{"n_layer": 9, "d_model": 192, "n_head": 3, "n_kv_head": 3, "head_dim": 64, "d_mlp": 512, "vocab_size": 16384, "activation": "geglu", "norm": "rmsnorm", "norm_place": "peri", "norm_eps": 1e-05, "positions": "rope", "rope_base": 10000.0, "rope_fraction": 1.0, "qk_norm": true, "attn_scale": 0.125, "bias": "none", "tie_embeddings": true, "parallel_block": false, "extras": ["capped logits"], "init": "normal", "init_std_qkv": 0.0394, "init_std_o": 0.00928, "init_std_up": 0.0394, "init_std_down": 0.00568, "optimizer": "muon", "lr": 0.00585, "beta1": 0.95, "weight_decay": 0.014, "lr_head": 0.00874, "warmup_steps": 0, "schedule": "wsd", "decay_fraction": 0.504, "decay_shape": "linear", "final_lr_fraction": 0.1, "batch_tokens": [16384, 32768, 49152], "seq_len": 512, "doc_mask": true, "train_tokens": 381000000, "steps": 12368, "dataset": "wikipedia_en"}
Each number is 128 + 32 x the weight over its row's rms, rounded and kept within 0 to 255. Layers, rows and columns count from 0. Numbers have three digits each. The size before them is the row's rms in percent of the matrix's.

# layer 3 attention value, 192x192, rms 0.219, rows 141-191, columns 0-95
111:119175112148129158169117122090170117184113092160163088122135154159160164084108154155142122150113098128163179155123078102130145188146111101122113156101181100207132151113164145218160148111073125116125133153194110141083099112150081110035117138109143111099129053112147104100123137155132131129
105:146135128077097133181101200086171107087187116116120151077107152141111120116172101115175129113188123170175112082095149095175139113102132192105087137113139107139197094137129138068135119112117124190114107153098133149113141101147118125131123118133156144179137072158128135160119161101152115159
106:125080106126124152147159179128140126106135178091140160142136143154193131128042192143160109153108151119139158164092133092122130140077104174141083183138126132096090116109049157092187131082120182140133121072159163138186158119098102189253122186098118166088169080077106104168151124148125137104
111:108080112135127123088125169089103118097118115118144184207137125088137112132155138135056086079096065198127130121122126177080162159099186166138129141160149123136126176169100097113139171105131128167140113103106117149094145057106164137129155104107135103112113099148109124116145149166153121112
104:042174110137132101183179217194140118124119137096162128131128138106174127141149159123126116147129132167142091149133100117095129133221146132104180161114108116175090123151167120133217143097102149101099108153119171088148141146152165137143133139173135057073130165144157119207134118052122147194
111:102120102117079147096118099149122117065168063124072033164159144125091102101056194188073078165103133110142144180148115112148107086075117193099113149085100130103134095095220119090115122128046135099175149156148111117128071119160143190121150095141112225155131149139132111090157166103113128117
103:171164112063148122080158130121121090093145140126146113212093120181158102105134050081126137076135068087117125212116148147164106173154200150097129100155139121172111155096204159153123206128139122108133126136162092105081140158123118057181133148103145136111147161099169165143184161098141136137
107:081120174159166102117149211099147129121117107137119133093114123088125125097150106119156128057162175161154123084141117125143123100089098097085102060151137147153144141157102158190166137100148143133133143170185160051195100102120154099098162179141107146134154136117088119093123212185157122103
107:154113133076080148113166073127162103173134102080151175090136115148025101142131148175110138060150127110131129119178108213141134214119094133163138146139084142133157130131089116144135060171139132171126150098148135095106138160194140077113165155172125204095144167102194116165159083095131164112
100:116112145178146119150112132140145152104109087131112146164185156067142132131175092165128114189123112156166132104125169107155113084096161108092188162126133141139110153168113172136171171119172094139134080056151167215174137133156069134138119111106103106108154161137162109144137096107148155044
113:075152152142101090150034170130178109115170170114117123220203140115116106150161174129177106116131157091105129103113142127137158156193199158105100152175123137057150113091076159136128170136150085142120097104114091123113139116150149129158121133155130199146130171134122121086103112128117118166
102:104135172090142127151118115165131162133128096075151091129154146202141138202167130141154057132208111091110142207135176075102100101138175138127149116129117101170114155065096150159118196113209168117109116142159128159134145137150122155129140111184088093088144174129103124163125076112135150140
106:100155111077084145118128133146135122117147097118162113125101128111095098140132166127092150084186131157155121169150125153140112182161112150144096148065166163183156168164148134116098096112052075112134121121123150113148130057142125083133111109152187128073148111164155130176122086194142121114
108:190094087130147151131142101120121136208130126142162126140158160146166148132124144152127133041172175111155132096093082129169140068111124129133075093129172156163071093119135107079115169154208140098076111109160202144160130087085159112130111120165156061118104131159100112120136140158095068092
102:123074125060130159161133157093141102083146124170151132154120147084096125130080141108160118129063077167145116127137122056167098079136091119093099155108075141079142134139113105092086168160139124096086132132037151129148119167162134055093107143147129053100100065142150147122144080121130100127
108:118104114144086190101130148091120122145084072160099123212042107108135136112120205183112143140162122138123146169085148112132147112181145186091163160102128109130211109120148137119099115087153187135172120197138088098063122181116145132214136158163133128095121139148109099112120180190154119098
100:137127142196124112107130080106153087158117125125082112148169108202119102152143110149154148174165089140173112155141139082132139110086129160148099094123095105148100140138103115169089123142110119090119140201083122122126097108111123094097097135112072205146172138101173149127171156092125089162
110:146103110050158106183144134127119102139118102105140083085120159104161115198210105122151108096114163151161203148123041126138112122159136110092133121137106181113150129138177095096171124156094142102094130098098156078124172123105147122136114131103128159121135109110050109095121136076100160100
112:105156097098116090176094075127140092139086132176139101117217078103187122156123116110150120114151153081110111090095090158086123122144165092153145201088080148118141117214062135157179094149181157122167119147127117135140114115095126101093116131115111127096140098147154125078157144160148123116
100:072140122144165137159135184134114083156163057090206123102080105185124136109106122125115116169136072145097110212169124147124122122113140065163097084124118163050180162143143150112112160123122136068107169119107166161138119132118081090121141116122082141154105126100099112075127095118129169116
103:145165115149120152095134129112052108089095135092135166153046161176097138130146136135122098076130140145119087122140107126179102130080167063153153118139161113142121108156139153126143116149073119146192138105055124170129166117154176113090120112121145186111158143161189145129114150150092151201
108:103133127199094168181129107083095130137154161110106102085152139174129115182146087048158145102061130133132052175086143093116126151098121169107133145155132168131087087171177081158168143145095084121103155108145146137089145124147094100181158181177132090133104215110090124172176142150126101080
106:170134074104152129108222178169138068114136139133165052124164122167100144130065123155114138102190072146100146064143121144168120101099143127168159102074153092087093151107109127113154161158100128097159175118096077160139123164139090118168151121156122124127081189086158111096146141124117132144
103:128108142102084092108134122078127123073150065158128116116102129155084140156099093121141117123186117093136134160110192124132110153151197110157125117096127155131127136121096097136150075075190137104138107078010131067134109081160149169143120152113212092130120176135074150100119084113121121083
106:114148172066186175148145059151133081136062151133116119183127146123112114122170170165093119180178146137124130065155111107120122125010115160115170139072143118161163176138144097133151181141108140173148135141098130113154154138157095229079181107093131123113175141085092166145166116204131129097
100:160157145117127135111098180129132127088176075122091151110165142097044138116204094092181129174163142119157148193096118154148136155018139119116134113155088130046149135118143132127140112153084109181067153132160109149142119169108162120094138170187115105119090113141138118107093139175112125135
106:186114148119134130175101164113128191122182142092175118128065141095148086118154111158124126174174128148134122148177101130092124079110070125124168160109102141135134165121107140051067132091137141127087119172146087148150143094098133068180143143084080169153124081136165149184129126110086060091
104:118144067076146122115130069119090115145202156133117118094178101116094123158128114155127137084024101092154108112158161090163159179168113145108114107076135092116100122117164169092060069147201132099098125128132146133152074123141121143088110165152155117081137083146143128140116115135060137159
102:134147131108201167098084167115077108141163166151146083163043114163177150112147107108142182127194118130128126095158122123130168147147125156151137191183176113108113136125144196138123098150060169136125132091074150163132106175168154056172142118082108114153147109116064090139149158164100127102
100:159072121182152133150161122107113147098158123127143154102132107186125125151110080157090142199151104124113111051120138153132092127127203111145097152141139123080111157179192155136195068116160091175130121156214129103153128154188180156207102115111125151108128111092174100098127162120143116099
106:141072143101148173116128118115165103076136158174109133080175092150147147084207112125161138143205112053111137127154166091134115108160153118129106152140114112126120151174169142144079080143154110119112091121124147155096161019086122142185172115176139220162123105137122137156119148160141115155
103:083087108163166110139102155143119118131163105099139108136122160187171107076137113117103113101102126121106135049071094054102114142161084154115149190139152114073155137149101139167169145079112092152144169190145145121105172123150148118121092145168147140127125142188110109190059173112139133088
106:183108133095110132011137198129108114119156081157131073127107151148149140157115163107138170128168142136110085103151103084131138128084114119110163161135132153099111130116183108099064108146181093147140108127164150063151147157118156198094121115123131071102150164055122135156101136142141154136
103:113122162124115148209076143147121089148130125122131145146144079182149112130108068163130171067164100113096143113159118169117110147151134179114141089102116124130152127125126109083073132139131155097142154148170118135091109147170168186117104104113088120108109076102092163153102073086156137058
102:100152160138096140097142137136106104155129063050143148090080111148123107139218182152134107138099122200098167063115083114122068174080162119141113072126113110147068143135127139163054101154109137106179134083089127188108115149118166114091184111128133159115116121104111108066109144150131100102
098:101135113139093125168142153162121148106112181153114137129089079145137150171125140133107100103110162164126134097162086167130090157125090147110194142160134094154132150040156079164132174138188145220172115131140171208138140087150118131095092123124140218119113155118129150055166103155126104085
104:084059135083122112107143160165134130141130072164105098142122133169105094170130077149126124071164114097198102138137100081062146099127125133153091164129111129116098095095120142183162049084038115145098132120146198150178139140126133141104159160064138176127103099157065150147117097121135091137
105:177079111109141158100167100133068094136150098101125152182117084123164131146123104159123139103147106134144144147141118146135141112102115152212143154155119154190095109140097153147203131199085095108058151167099099133096139125115123166160116144126035097122111066164138146084101083155150123141
106:090205152076174182129162069106119138118124074206075143135099135141121171106084079128116108163102175107126130070124125121126125087135078119120066071122160127145103086158154111067130137108099130110175149107161138123081133149159193115150088159121055157159123151144116188126109090120144130140
100:132148077160097171118134084133157121119070105110136132145131140129120148107092121121141154078110145177142114126104093090116150091176099107096154098165107083101126144113107148105144134174138104155116121130192091128159118078162136096220116119139145094082086127143055109159104127124134142193
105:128072101141126152133112147127156120147103148120161166181089137119047179059207074119134153155122166104104127147102190167165114103082119105123098095179122137107097149089083129131129106081186116123105175164104205115148191103125166085112112089133105145073135191144154129145157170122125138123
107:075070148141178124121178139150158178160153125142173130099154127076170077101184115122115156165083129098116124136118151104160119152148107130109137160144190149115121087115135091112140187092111150167125106099124059038151112077126205170146146180137127134101115109114191113090081158148142115145
109:133135160183119140154135164129101101131127119112138126140129131085085101157135097086182115122115099147113069096087148160151144107137131125102136102148123125148125137082112153147128129131078134025116174120033140210176118078113155164158153139170105085121137149142163144159123166089166156092
101:137166092101131119110136110148149131178157108120083168124148104095197092121081109107159107147178097116080166165084097121152112153119139053159106170148114096113124148111104099088195084105111124100087152107153129108090126103133076188115173168113114155135112171103127105152130140138123058137
103:147115101081140152179126098140148115099098147066141104121099150171174106087158171118089141205080111173114114206141117150156130097109148120140100136091063136161167134180164144086124155094141110157151160110168126164132091139144147124092111129100158136128147154160029139080149105097140102133
105:078165122098076114122134064127161104151117176152130135098150126154085119197145170160124111104161097104175136139106154099102142181089099067064052127106110122124157094139072141027164139122093160137139107193124176169129125167147109130147118139091108029086151168083188109049108149177152121118
106:157093170082117135111129147121165136150102164102093114052064085140125121061097149205174140153101138140139160156109130128105160084152123077195131177114126105051122122143118088226165141063119124173141109121047155173150096072111168069101126135156111102151113123176197146155149142147127144132
103:113134134085097125149100164116105166156164137136145140074089115174148115075172142152128114145116154151103140119146087123145102090141154166155158090184110165135107148175053104153124099125167114068124147115153131126105123225079174212162116116095089082141117081134177086104192178126125088161
105:109107102067172133131137155142154102130141120143175139149168087100176126105118122151146100086150144142062157138105165110188125071145098109127115128100134157112180142185113099143040061133106148159116129173161138198143150131123091156095137131111112167176095147126175070178122121150109146077
102:121089129144101136189137116141108115113128136138101201119103191159144123112112141131098078178198160090116154173085128096185152161156101184141040130112144119162120135112152133104141100178111125160102179143123120108176119116102157106123134120125117115190099174152135151103148103103136114118
103:112096088147081166131091140149166138100131112090101162124180143174146154102166104103102098115084123119123123167143147100175117088137144140123083144129103189125094139148145144124141104081103178103171058164045120150119169160132123184038107166153116132084078158141146101137101149117142110125
# layer 3 attention output (transposed), 192x192, rms 0.188, rows 141-191, columns 0-95
103:087176137131116125167115116085126130187127074167149095136139154157139142075125135154107133143159140131144134157121089087147140187131105097097137122121168128200150134159156138201149148123063103120137101136218115160089139135136082078042108126113119092099103031105109130100117128156164147126
104:153135115080099164095102164107209133132155083140136113061103142120125119144151124125134164095163120144163180099100142107183138114136111176119088153147130078137150114124148131065167106115118138152125095136116107131127134068132111116120103089118152157138139062139175133177094151090142142109
100:101070108088137152129156174116117104148150140109141168133138141133169131137081202148139106179135104113135131180045103111106118114073118138098060166119083119100140147100042175080194161099119145130113124089169151142159111129082093199217133137105072167141138101097113134170146092165090139117
104:107108123158124135089106179098116158077117107101089171212143145070125105086162158118089112048120043169102129124140108149102141111119207190140118154108136116114108168150101121115171154161127140108157133099110089127109185083069138125129164153158137128113129092126109096107137137135206149125
103:101129120133153104146140149188169125142106177106121130070158170070157157107164177146122123159140136138181123113126135131105119117240148181112188145087108100164073145132146118125186192125096121092080125150095172051134137175136125132137098111175089106141136178146131118187124097034117132173
106:115112122106069135156125141155122125079139051100090058164187153107066096094077202128130107156041122073147149142121118106147140102091095167166087157073121143089137154100205132135085082102073129164235197140122123139126110135110149177119141096157116211116128165170092138101133132127120145111
103:164133104124145136100193095151113088158091123137152110193110164158152112125122077065083106059133049080119173208118117109206141189132181151078136117137138105132119134104185137192107184098136100116143184133158092103119148104107155054177119111089117100084119125117195116138153154070108160152
104:140113145135150090099161172081164130122150101161150135121125105122146118081147149138161069042193227170150126098164093154149128107120113114142110107131124161159122129161162169146208125141141111154071118135173149063172104115120171116104144132124098124099094116094118117084117167155114113128
105:162106127068092151133163102148161137217172116090163164111107082159047094141157158163132178050115115119110106125135138189142147164137074134150099135162094116127144148110132113147124080126157167139147167089154112110114155147143136094112128165137116178137131173110161148130190074127123156136
100:118106134176167109154171157136163143116095114125128117169149111101130122060154122089133086142114095139134104109071161095161120035144181078114161148130142162163159116176083185123151185101180101118128068054168161179133162132146091149127097091140117107162109144088117086153110111135103133055
109:078139167128115100128095152146188115135140160079160148231156121122152106158150158109164135113141145093107092092097142133119094146152206143092099130186140111074178133117097159137115166145143052162165128093143119107083108115123133164175106141152126178148121170144159162086136097103103140173
101:148123130095187165130118132099115139156157062106067106105115100182148172188143142150165089155214105099096126189185192104130093097106183129116162144109129101166130148061124124138132211145203183123152108160165143117147169113128118175118132163170104116103121152189101102170107108113159149136
104:125137067101085063144109125128123142114117099135144152088119101106116080123109139105129152123172153157150091166153104187118115201151132186125067175130139134168131153137109099123087124090082119093161102127112153135153144046145151107132111091154204112104132132160168124176133094166134077138
107:152116094143165174155116144100103139160111161158164097120136166163151122130121123160133184069168147131153115104068109129143123070117143104114093134189161139170109157134117125069109173168196180110132133127135195090154110095134155114140091098161138080137120130148070124092140155175122095104
101:096063109072158192155122173089159113135158130206108075156085142111095142118094154166135112152080046161131137097155115090135140077150118100102102159138062113093160117169154105125054158183129113128103173120056113108177140158161126081081093131136126086108141052125154141143100088117146097151
102:126113124080078153123067135096107127078131080168149167216079142108127150143101173142149121113168148103093167171052129088117124090188120226097165149110153092167160120158177134129101110086125119142136095203122123095085172209112146098170151131145173105128127159172086118094165142191161082086
100:137098189150115111107106098117141098113145142090129099124160154181111097095130080160125160156162114119166138159143172094139122061093108175162134094132083109102160155114100099187073104136126130113127121150094091112089083101115087125115136128104124185098129137073122175102157193068118083158
100:110100122078146108191125157162117109163138097080141133103108142115195118174182109142149102076114169159149155133154071138154138128140135081123112147112090169100149129111145142109192114176083110119129150097116179077152142106134146131145147121095145146093144125158054137104081121086113135093
104:127146119097113112155100095141103122141096106195095112119193072135153161150111105136123108108129124123123104054085090164082110124153133122128158209172075155108143076162077106143158132169209140092108135150122112154107113134083137102075113111112110133126143091147164108066131159122126156147
100:106143158142145098138139152138137047133164079104140163112083096190120131081130149096099168128135065128042125180196132136145120098172124075147111113105120149064122121163128134109126180105162151058111161114110164132158136138124108108125178118126123120175090130124130116069140106143134172085
103:151139155140117133107086152128085113079088136122150171131083152143094131160166140114147107121130164163176111124157090134135112100108144089153129133199168107146147111107162132117163177095083162149147167104063112177142177131138172114091128108110100162127176166153171132126120132133152183203
102:093148138144075136168155115078139115141161175150117117088158149177111130215140113137162163153082105177167071188125128099089122127091111159111129138148130139111088106200171104157190128147118097079123137120143130123091143136195113099169156133178098082152152158095092110151145115128139151113
104:155146101126161132119149157126102052062151123123157106134180102142057125125087119156125154128155092090096160115131085146177151139110141110177177123060131126084096141110154120127169133139116118060108165106096089171104191166155071093171143173223144140108115141081186139095157095135142094132
103:120086129095085088106134120116099121115132082147081121074099091143046125148127132149186086115159127103128127141086173117128156161142195138176103120085169133144112154120103089143146114109179149092164152147022137076142139083173173133181121108092162090142113159111084196083146096091132147087
104:071132191049196166132155071163178112101088135122158141147155175132136114094160142167085123189179136148070113071141120121170137131051116120122122132125185082154144129151144127168163117118110137173209137099096134120084168137173142200111180142122143119100080112109109126117126116216152091105
102:134146129149093105088146155108145149102144090114121146109167146085092126123222098111171109205208133078142127203121144137168091127078140165072095101174088142069181088169173128121133111187098102146095127135137157157159135159154161124096140103219124132119109106150170131108110105109097148149
104:154131127149122140153125181106088161149132125113130133134088122075106092115133104158072115149145121197077125132162122128129135069100076158117139110102085125132175151134115137069079119099124121161105092162118128180128108077104131069159146161116052170178122113164177141150170137124086085114
100:127157100092173121109115092127134129121133153107123085129176116104132116186120087131103145099070112143089047104204126094125090149155105106083134130092159125169110122153119153081092088109157092121118118119096147150143044101172092136095132103198126105076090124152163136131137104185102140175
102:180141146067173145118110191138095148176145164141126098170060119183141118093101095115189147127181113079136118083193105092077132147171142194172150132176157087124131130150127187126107095100056113112074124114111191159158099167144158078187153123083087129161187096089083138098116162095141126115
098:115112080175132104118170061104091144128160114127112094114124143146151156155138108117072113180129059154137144060116153143163105114159171130099119120121121130100110142178178121113175089075169145145102137175192119116172108156119179145200112116100100146119134130059164108073106205140107148092
103:136061116128128132118132091146131139131142163122135146109170141152154149085173094144164124105179159080140143132142120083132155104141136176159131179139144131118107126185180110120074105136153145156093090133165156204120108034103131179193160182109125179172112157110151125138132162195156142164
102:097101153160167079109118124157128136117140087106130147081147132186205147108130132097087165090129099131137159068085069060080137132143097152109159175150128093108167126181147129182126148136124089192075208160123155135107164108157146107114123097153156131146135188174156130168093180119077122099
101:183077115111105111020163166128116114129143107170162095131088166144098093157118119117151150120162134094127101146147111059129147115113085131123148177086162157099132109129147090107096124114182097134127097131190133085101156173158175212119071145130162071124163148072133123151108151125136138130
098:150134175119097109217112112132104131147070083110149120096160089135101097103111072135155128023173111124052147118124140164143108112123168173110155102046134145110176104128102134088089153117125188126142170151141137161121153138181180180126131140144068102121170091097109164182084054080111124076
101:111188118147089147117114156134100130153148127129145131085098144138140129126232178162146102134123102183155166119183115152127134140087171118135136090129105092142102123149138180134097075146121134110179152091078159163150124153130145109108133103140136198152110173102105124089090162135150105104
096:131168125172108145158132111172138116069094182199134135175124104128124143143140113122100060070092142118126150123125112159079111163115084179146194097123126132148144115043140090173143179109145104192187159141126181221124191108184121140128076149107167191121129132102197132107155166121116093085
104:055094127100145085096165203132105109096115055130157104152143125153072110185163072111146138074157116089143107135118134107044144080109123100122128171118124142099085137126136115144143084123071072106098140109138142150153128152138121122095121136077145151091174092122074102163152119117145091112
105:156108078102137093129173100146070152166144119129204132180123128136172116150117090138119107127161115137123156163145126159149128121159130142223123143153120131179112104128057101165188125142092167097074141169123125171125142101098140171131121103144064094108164082171116118057116059159094114143
100:100190203084185160143121045117154128091150094165106144161094120148112136107070084145123123177096125137156138071154142124175075103164120127106086074084152120130144101122182105067142152120098149090128141077141144125084116125087177126129163150112071165166176134133141161140076118133142124119
099:093138107190100130133167094093131145103089104107143144128149133121113135114088109138137150064137115158132120142148126062081167059154097094101155129142099059121144097125114164124154154110136166134169145160186110129120115073135152078205122122123182087127117101166097176139097060120127135186
100:097116121143119136125124110094133091158119151143132147174115152111058170089199090105150141152172142100134146189113152177140146135107116077128129082156123112121065104062100081115120110063199108086074154161132194132125153131090194101126087123145158140060110164143163142168138167107143101111
100:092081143115138187119160127105123162180138087181113110091131099097169068081165136114137180165122106146141139115104159153100102164124094140135129130162154108159105110152163062088120200157057112146113102112131059052130119102180195159135155160115179127138125099110213145064100172138120178166
101:129121180162144204153140162090079094099147133129112117181120133115078105163109124102188161142149106161157083113163158179124157117139125144127142113190114114177120160126123158149137143161131167114154180095079115183155092077068146170145131144147160057126121146130189150176151185080097150081
099:100187078119162125113187132143141136197125132167063104117150112122138086112088111131082120138202086090145168089119105128118101160127142099121096170148083096081118136111105093081163083109076177082129189152150116148078077139148090149142162162125131142175134163106115106148139146128132080137
103:135105125149192155168133143155145136112104145082087095105092135153144090093101147106044170169103105173094121190104085141149093071139153085138146133125074142185156153144134121101137117055170116130178146126141113164141130148166170129098117136137147143132116173151058172110175106092162102154
102:127158151091097156098107074088165119146119180180141140091192186144088110160115137113155103121132109083179100162116168096132110175144127104062103133098091102120152153118056134042172124134101154105172132164110156168140130145143135123140119166087107039096100162122176140024101156160160134095
103:137099130090142107077114206112177163141047156107100104055068131133104134061087179151133122118122106152111157130058150142105136102132139054163130098144118141094136136133195156213178116107127122166144114130099132176121057098088166098129152123147113131115107132126205143179140147165120102139
103:103160119097091132143115093122104202138157121125169111095091153185128109088185140145124125131135152155109148092146122124134128097132185158165120074157107187126119154157099115129118098111165173081101160125128070132130127231115114199139095102129068079093145087135164091123181185139098084136
101:160096088075180096117105135126148140125133162170125094097169101096189167103094119152181114065152148146095176145142194109140147098080103140109106138096143163123170151188105143126073084129086159145113138208152132184142138141132092137089109130090095162180134154129180097109093137097155177072
103:104093073195131144139110126131117087091159142140088154144111173135120127123108105164082090162160156157148122178130109079146091156145137150106030151150178124176128125124186131097120109126105162133138158129133099147141100136108128129094123106113142122162102130106096134095143105078111117117
098:111119122156093152141091122168148131103103126106109171130148132207114146100136077125140095127109084129081151168160094113154187117152142101119090100166102181165090136146158137096151093180099139126167099183045144132130180173123148183059106190123139105125106160092163159141092129106123142121
# layer 3 MLP gate, 512x192, rms 0.192, rows 0-14, columns 0-95
094:164153109123178163170196135122126073113126187075130094156176176139120121159083128135153156156082127146164159153074132103112122175104122151186122145105064145133169108127193114110189141104165158095104157168091201124167117134070101162175106128055154095103093121151140106107114178084126157193
102:149168139100141135151113090138132086117151158096147076121157071150158067099109155185092104122096140201101140167096140095107147128145148091125133134142139107136117066104153113129079104070137159154068160158117066144093189160093111145159121128165131138072148088113093185155156167176139128154
100:110175173139166159131149109136056067100176119120111092078146152121051182132089169138145113139155135114077112137066206168142096121133145177120111137102140086133162068154083121142097103134078131185127162103093102117158173122105164144086122158109156160097161107123104080129132176111107084172
094:167168154168112097096148157118101088116132131109095156186133082130116141093182143088110126124157129127187102149152172142130130146113137069133121110178139130128154124141109101139178141078122097098127067129112103171101074126137100115107153169140079066043104201157178172154194147108134090154
089:124119128151141141118175128097137160133171095045141117065100156102141156108082108140114064115159107164169127128147163136136128134067100102104177186169124097110116126086128046184152119138178172135115091129140161176176107146112158162130128119119153119144106086113208131141076174129114164099
097:200122150141167090137156122175137066081168168132093106074072087136167140161106089197132154137142127205135101143182116150129187117139157165206152103164175140095118109153059098088085053183163129122099197107093115169125155047105164119105145142160097139120174128105085061165092093141101107120
103:082156212115157109117158136104156121136158113056108128098175085142160118177096109158085132149149180114070193146066066189140214117131153177089131175165080149177104134140133099105118116175139113117131118075096103161153117089083153134077118128116123138137149126160127096188101146063052174137
097:189090085085126158125137144119143175140096149143119122068165158184143097109150133162105130123117147131121157151124067113089114125121153087141137126139148149098145175139140121147062108099121118097073145189176177113083063120084159068124168169076127125156124123151159090081132176145114132136
097:119090114165125089100130101111111085187120114133112102111152169101128169123143084125127154062077155182133089167109126150128152081133143098196088085136160078120151103143143113133113079162163201176162132094120146093106148127157115126122133119106142151118141145170131088094133136030137115135
098:088127144140091093113189061107119119122153134129160127137097091100101128128169109084133058150109134177144156181105113124135113088093146158118108103153170116123116101150176144158141139119126167181138119144140115103117125121117156091116113105143058134136120102180142106149077100125166080114
110:110155122116159146133122153105136131148184147172112138080122190140097232125122119102111100085118147156087120118165101139162157114170140065152125160164120061092112098168131207137092149160157089075132114133137087114119146097171114119117120207116118054167154129121178141075148143123110120143
099:182148124152186127110079160077149095154112145098156000096160079135113150138149120065153159100097155144087105139199158110119130113134102132100125085130137150166133103090102132117133148164093121111118129097134122152169149129070137120108109136106130172126069017151146169109112120097118112151
104:113128103146136109113083148168148105136159106102097124134173116158092093166144119127148198168124136162134103098084109128115133134111180170116155136125128096093159134162099163113068143161148110162197148177057109128148145115071116089076121105132146168142073153117129092067100138161105108132
097:159140060141153147121130131062106142146109120103185174123167173167153149130079136080104061108163133098209145120192135127138183128110108161116155085148131168163162153175103113146189135162079088129112128101169133117191140104147135089142138159152109185070111155186150101109100094109098190156
101:088127160102120138076139106138101153216114135144085137141159070165088144169111130094111108138133112145157199111124109111128156049142118229081135165191107099153085106111144126073189147118143101120110130150142118112119138121073158118104127139138122087166118133169177173127078097129120154163
# layer 3 MLP up, 512x192, rms 0.203, rows 0-13, columns 0-95
088:109153121123174133152131109121146148117144145099145125140111099158085180132107107162076155085126076090168138133139184094089069093162110187123078143134121073116097097174133141104156088140063119118162103137123143097146152119140059165137126128181072193094103121140119140138122178147125156087
101:124132130120089137094121172150128153135126087096184170104128144095147129123076095094113101136129104188086112111109143133125086113163133165154144083149104095142080140077170137146167126130191075075137072115080122108144111104152119137096161096110152083208096121147137147142122125130109119138
101:114115156216082185170110109108131090116126107082223097112129132104122165157144181146141138181120091125131148094058151103103124126118136143152097172117097123160114113127042121093067141152125150149165166177139061151168140109122164140118139132129115179121106125150070083131107152113106074153
093:122118165090155172116164129118162125156153144073136127126103110159135177119164096148145120124055198162119138126090035168106109114147225149160141149093142128179188146109154167142131142190175112165074148141130137093132118147133182127138130197165091103147079120137137156075165102116090127158
102:088129080118071135133144177046122195164120113081169068160135142136126107156107047118133125097059140157148131138154164091145098064092101153181094158129105091121105092124164029097150103174103128127114068129113097131100117113107140118155169123184140075103073139127167118107107120090120116116
098:160117143150079097144139183194065157185159140122154084161158131109133106175107141171158090148119098097181092141096130147091119133144051146115137125138119148120159062204127174090102151097140146148156146115167118182157136082144092174102156144099079106110120085144115098132147178162156089113
102:199140092145144192131072154125091105115051130156200151097121174224115080174139138105134134095112188152124140154145126051153094131158098122152125080110164126108086100153118138111164050142093054135147098141167085134110124079187096121108156157088150124150118152131076090175161127124191165086
095:088077147132118118161181087105132092120162063176133177126144124136178167118183125140106070103132129108118087099146081117165185104111111136158132137121102140096146139075086106128156153129121097157179109123135103138135144164086115062102108150132182043116054116171111126134169085134165101100
104:201087143136155137118163092167153161075116113124134180132093122154094165156178100154102136140088100158121154135065123080166146117056145207126098114136134133098081107121120114173138159129103107120101130039093124171155118130135132089176197080190121130109047112179153102177161101179146167119
094:137138116102141136115084134121109155126115108136119144146143120080180118138125152209149142176185085125089138093167123188181091099130077119156198167139141073088136117101136089188120128095112118051159140091125087114087113168148138108090162136115117169169166179090063089147132161076118143145
092:124101138119103058194121057094146153163143150156140150133177117081179112195126147123073144114137101093158158120079149169121146118159124158109123101111143126183091097160157198130120137152091063102139105126109117137150161156133162167108085054160096113126152172148050160127098065087105217122
105:103155117138136075073108143109185101101124147157142150144085130094097082149079132171126107170140128109180074179088167125134075170111147178078165104137079126133104135157169141085142163150114084062119092171141102174152158134143095128146188122111140143106132138150100149149125142105178091107
098:161152143067091110130142073086082193124098137096085074157078044132111127132157146145109120149124145128099153142115097090175153131199152099108115101078119122161099146114070098124071100146135079107181109082128194130181122095096140141106165073116121090184174104082075103179080084183077139097
095:184146086115079132125142135127121106106108063074091152066129111059186112105146074153132147122151137100067137175207114153062112179085149180129125109145187092137100141113084129154130128080154150113143174093117131168091115166084118122113075137140121119130132184079145163127166153148172115116
# layer 3 MLP down (transposed), 512x192, rms 0.116, rows 0-13, columns 0-95
089:130172083088104102155105144111116114087136125139142107110160167158171086162169111109160165179167094146104107207172035140132182135101134078135115168109161134105156134097040069103121167133177127130103122134132134104122105155147136112098131102123153181136141103175169078076094068164149126156
099:158120144064238166122104147123140139089118119137102142171158122105051125159169131155140129121128154137151145195147160124169161174145175070132168130143139152154202132136091161096139159113092119148128143117145160145167091138148068122094115164142083113156178149160130105138155103162156143105
099:113116143031118101080093154134171173147148164137064175120128130134169090094111083110144114118083151149158150103214075092145109112175122104157171075128139151100139112101195155159151158127134135100115075149186143126079111136112120120147117115184116100097151117101199149119141065153174185133
091:202149111169138117087139136090112088113101122207145113104151159136090119134139157108115102109225113086147082124164202083119108119142078094082142094180134133137099122119119135145104118115113126128177087169137135176119084162126105157153156121120154135081183174141094147169098114127183114111
106:189136170135126133117090058146101095106191155146077134124154148126088143161161138111107160167175102116094137147141086132152139155155172161077183134103153134138195181145107186132109155065146181109157133113157150134143106120132150134132133153109102214107126186162061134080120170146133085167
100:076123132132147093087170118145112123146135143146134137172064044169098135155162067115138097176151151127133179110133111137119138164147196111127085148127133122125102160164123118171131170142093114135088142080122146161134096149139111058156157117125178140230142117101102138149114105142102128124
103:064090148117165139151178099158157119122170120105100079133146105131169123122134040169106189071091108106101172191145144182151153133121139123058081193138159134109126230157149122193103137090141142155112127088147147135113195152104148104140180127172102104086170138146139108152090165112110158098
091:088150138129116140115154110136117153083111106089128127161138181111080112159134116108130119117121127137147149196132136122165095204138088142049098080077127146134132115092073072058117121157188144136145128112134124087097200166127107200108177148163096164067174154057116140116084129140164122095
096:097228137123099092132125133114121134121132150127112091160183130115149133072106147121127106146136073105134112130191073165103129180151118091077114164129152110167141136097102082106133124078088115117084131214130182127140142155101094154120077182092081127150151159129122099076113096146105087092
100:126114111163077107080111139091105118144136132149174105124191130133134094154192124181158155161049125111118085163107147113129068063165119118173118113174143121160142092038146187120135118110094065082063118150143140159132077144193153127152155127205118131115086117174127154144116159117083053145
099:126161064159128148081124176093086109125186126136066112095131180135137117106160090098052153123123103153101066154174100114113111103087150124118140130175180133080096108160109096132130108078158136121207158130140115136148218118098143065161143163088100092070102145144148109127136158096131157144
114:115124114141135129125099126142147168075135088126145164149126138151107084127182098154138160144128169143160127127169112155067101140106075140113089143128172126151135147116162078122050115131109169215171118113121116170075139109147122091155120103169135143114132204105156103142163173172099121145
097:161096174123166153097134130128111117165146112164152110168136157118167164158117115137113163111125136169127155154119116134116175115094078148117105144157175112128086155078190201154099147105108136132086119188060112086154129121145102131104060146109126055182120143112094152089170129098140106041
094:098166152115172149104104151080161105143177139133123114175186105134113123143103186102153156180162046137174113184154139088115152157122064067159118163132164129049115140094105100117122156127115092143143167097129090123127101125180110108128187131080121166088102016123110100089146117138130109119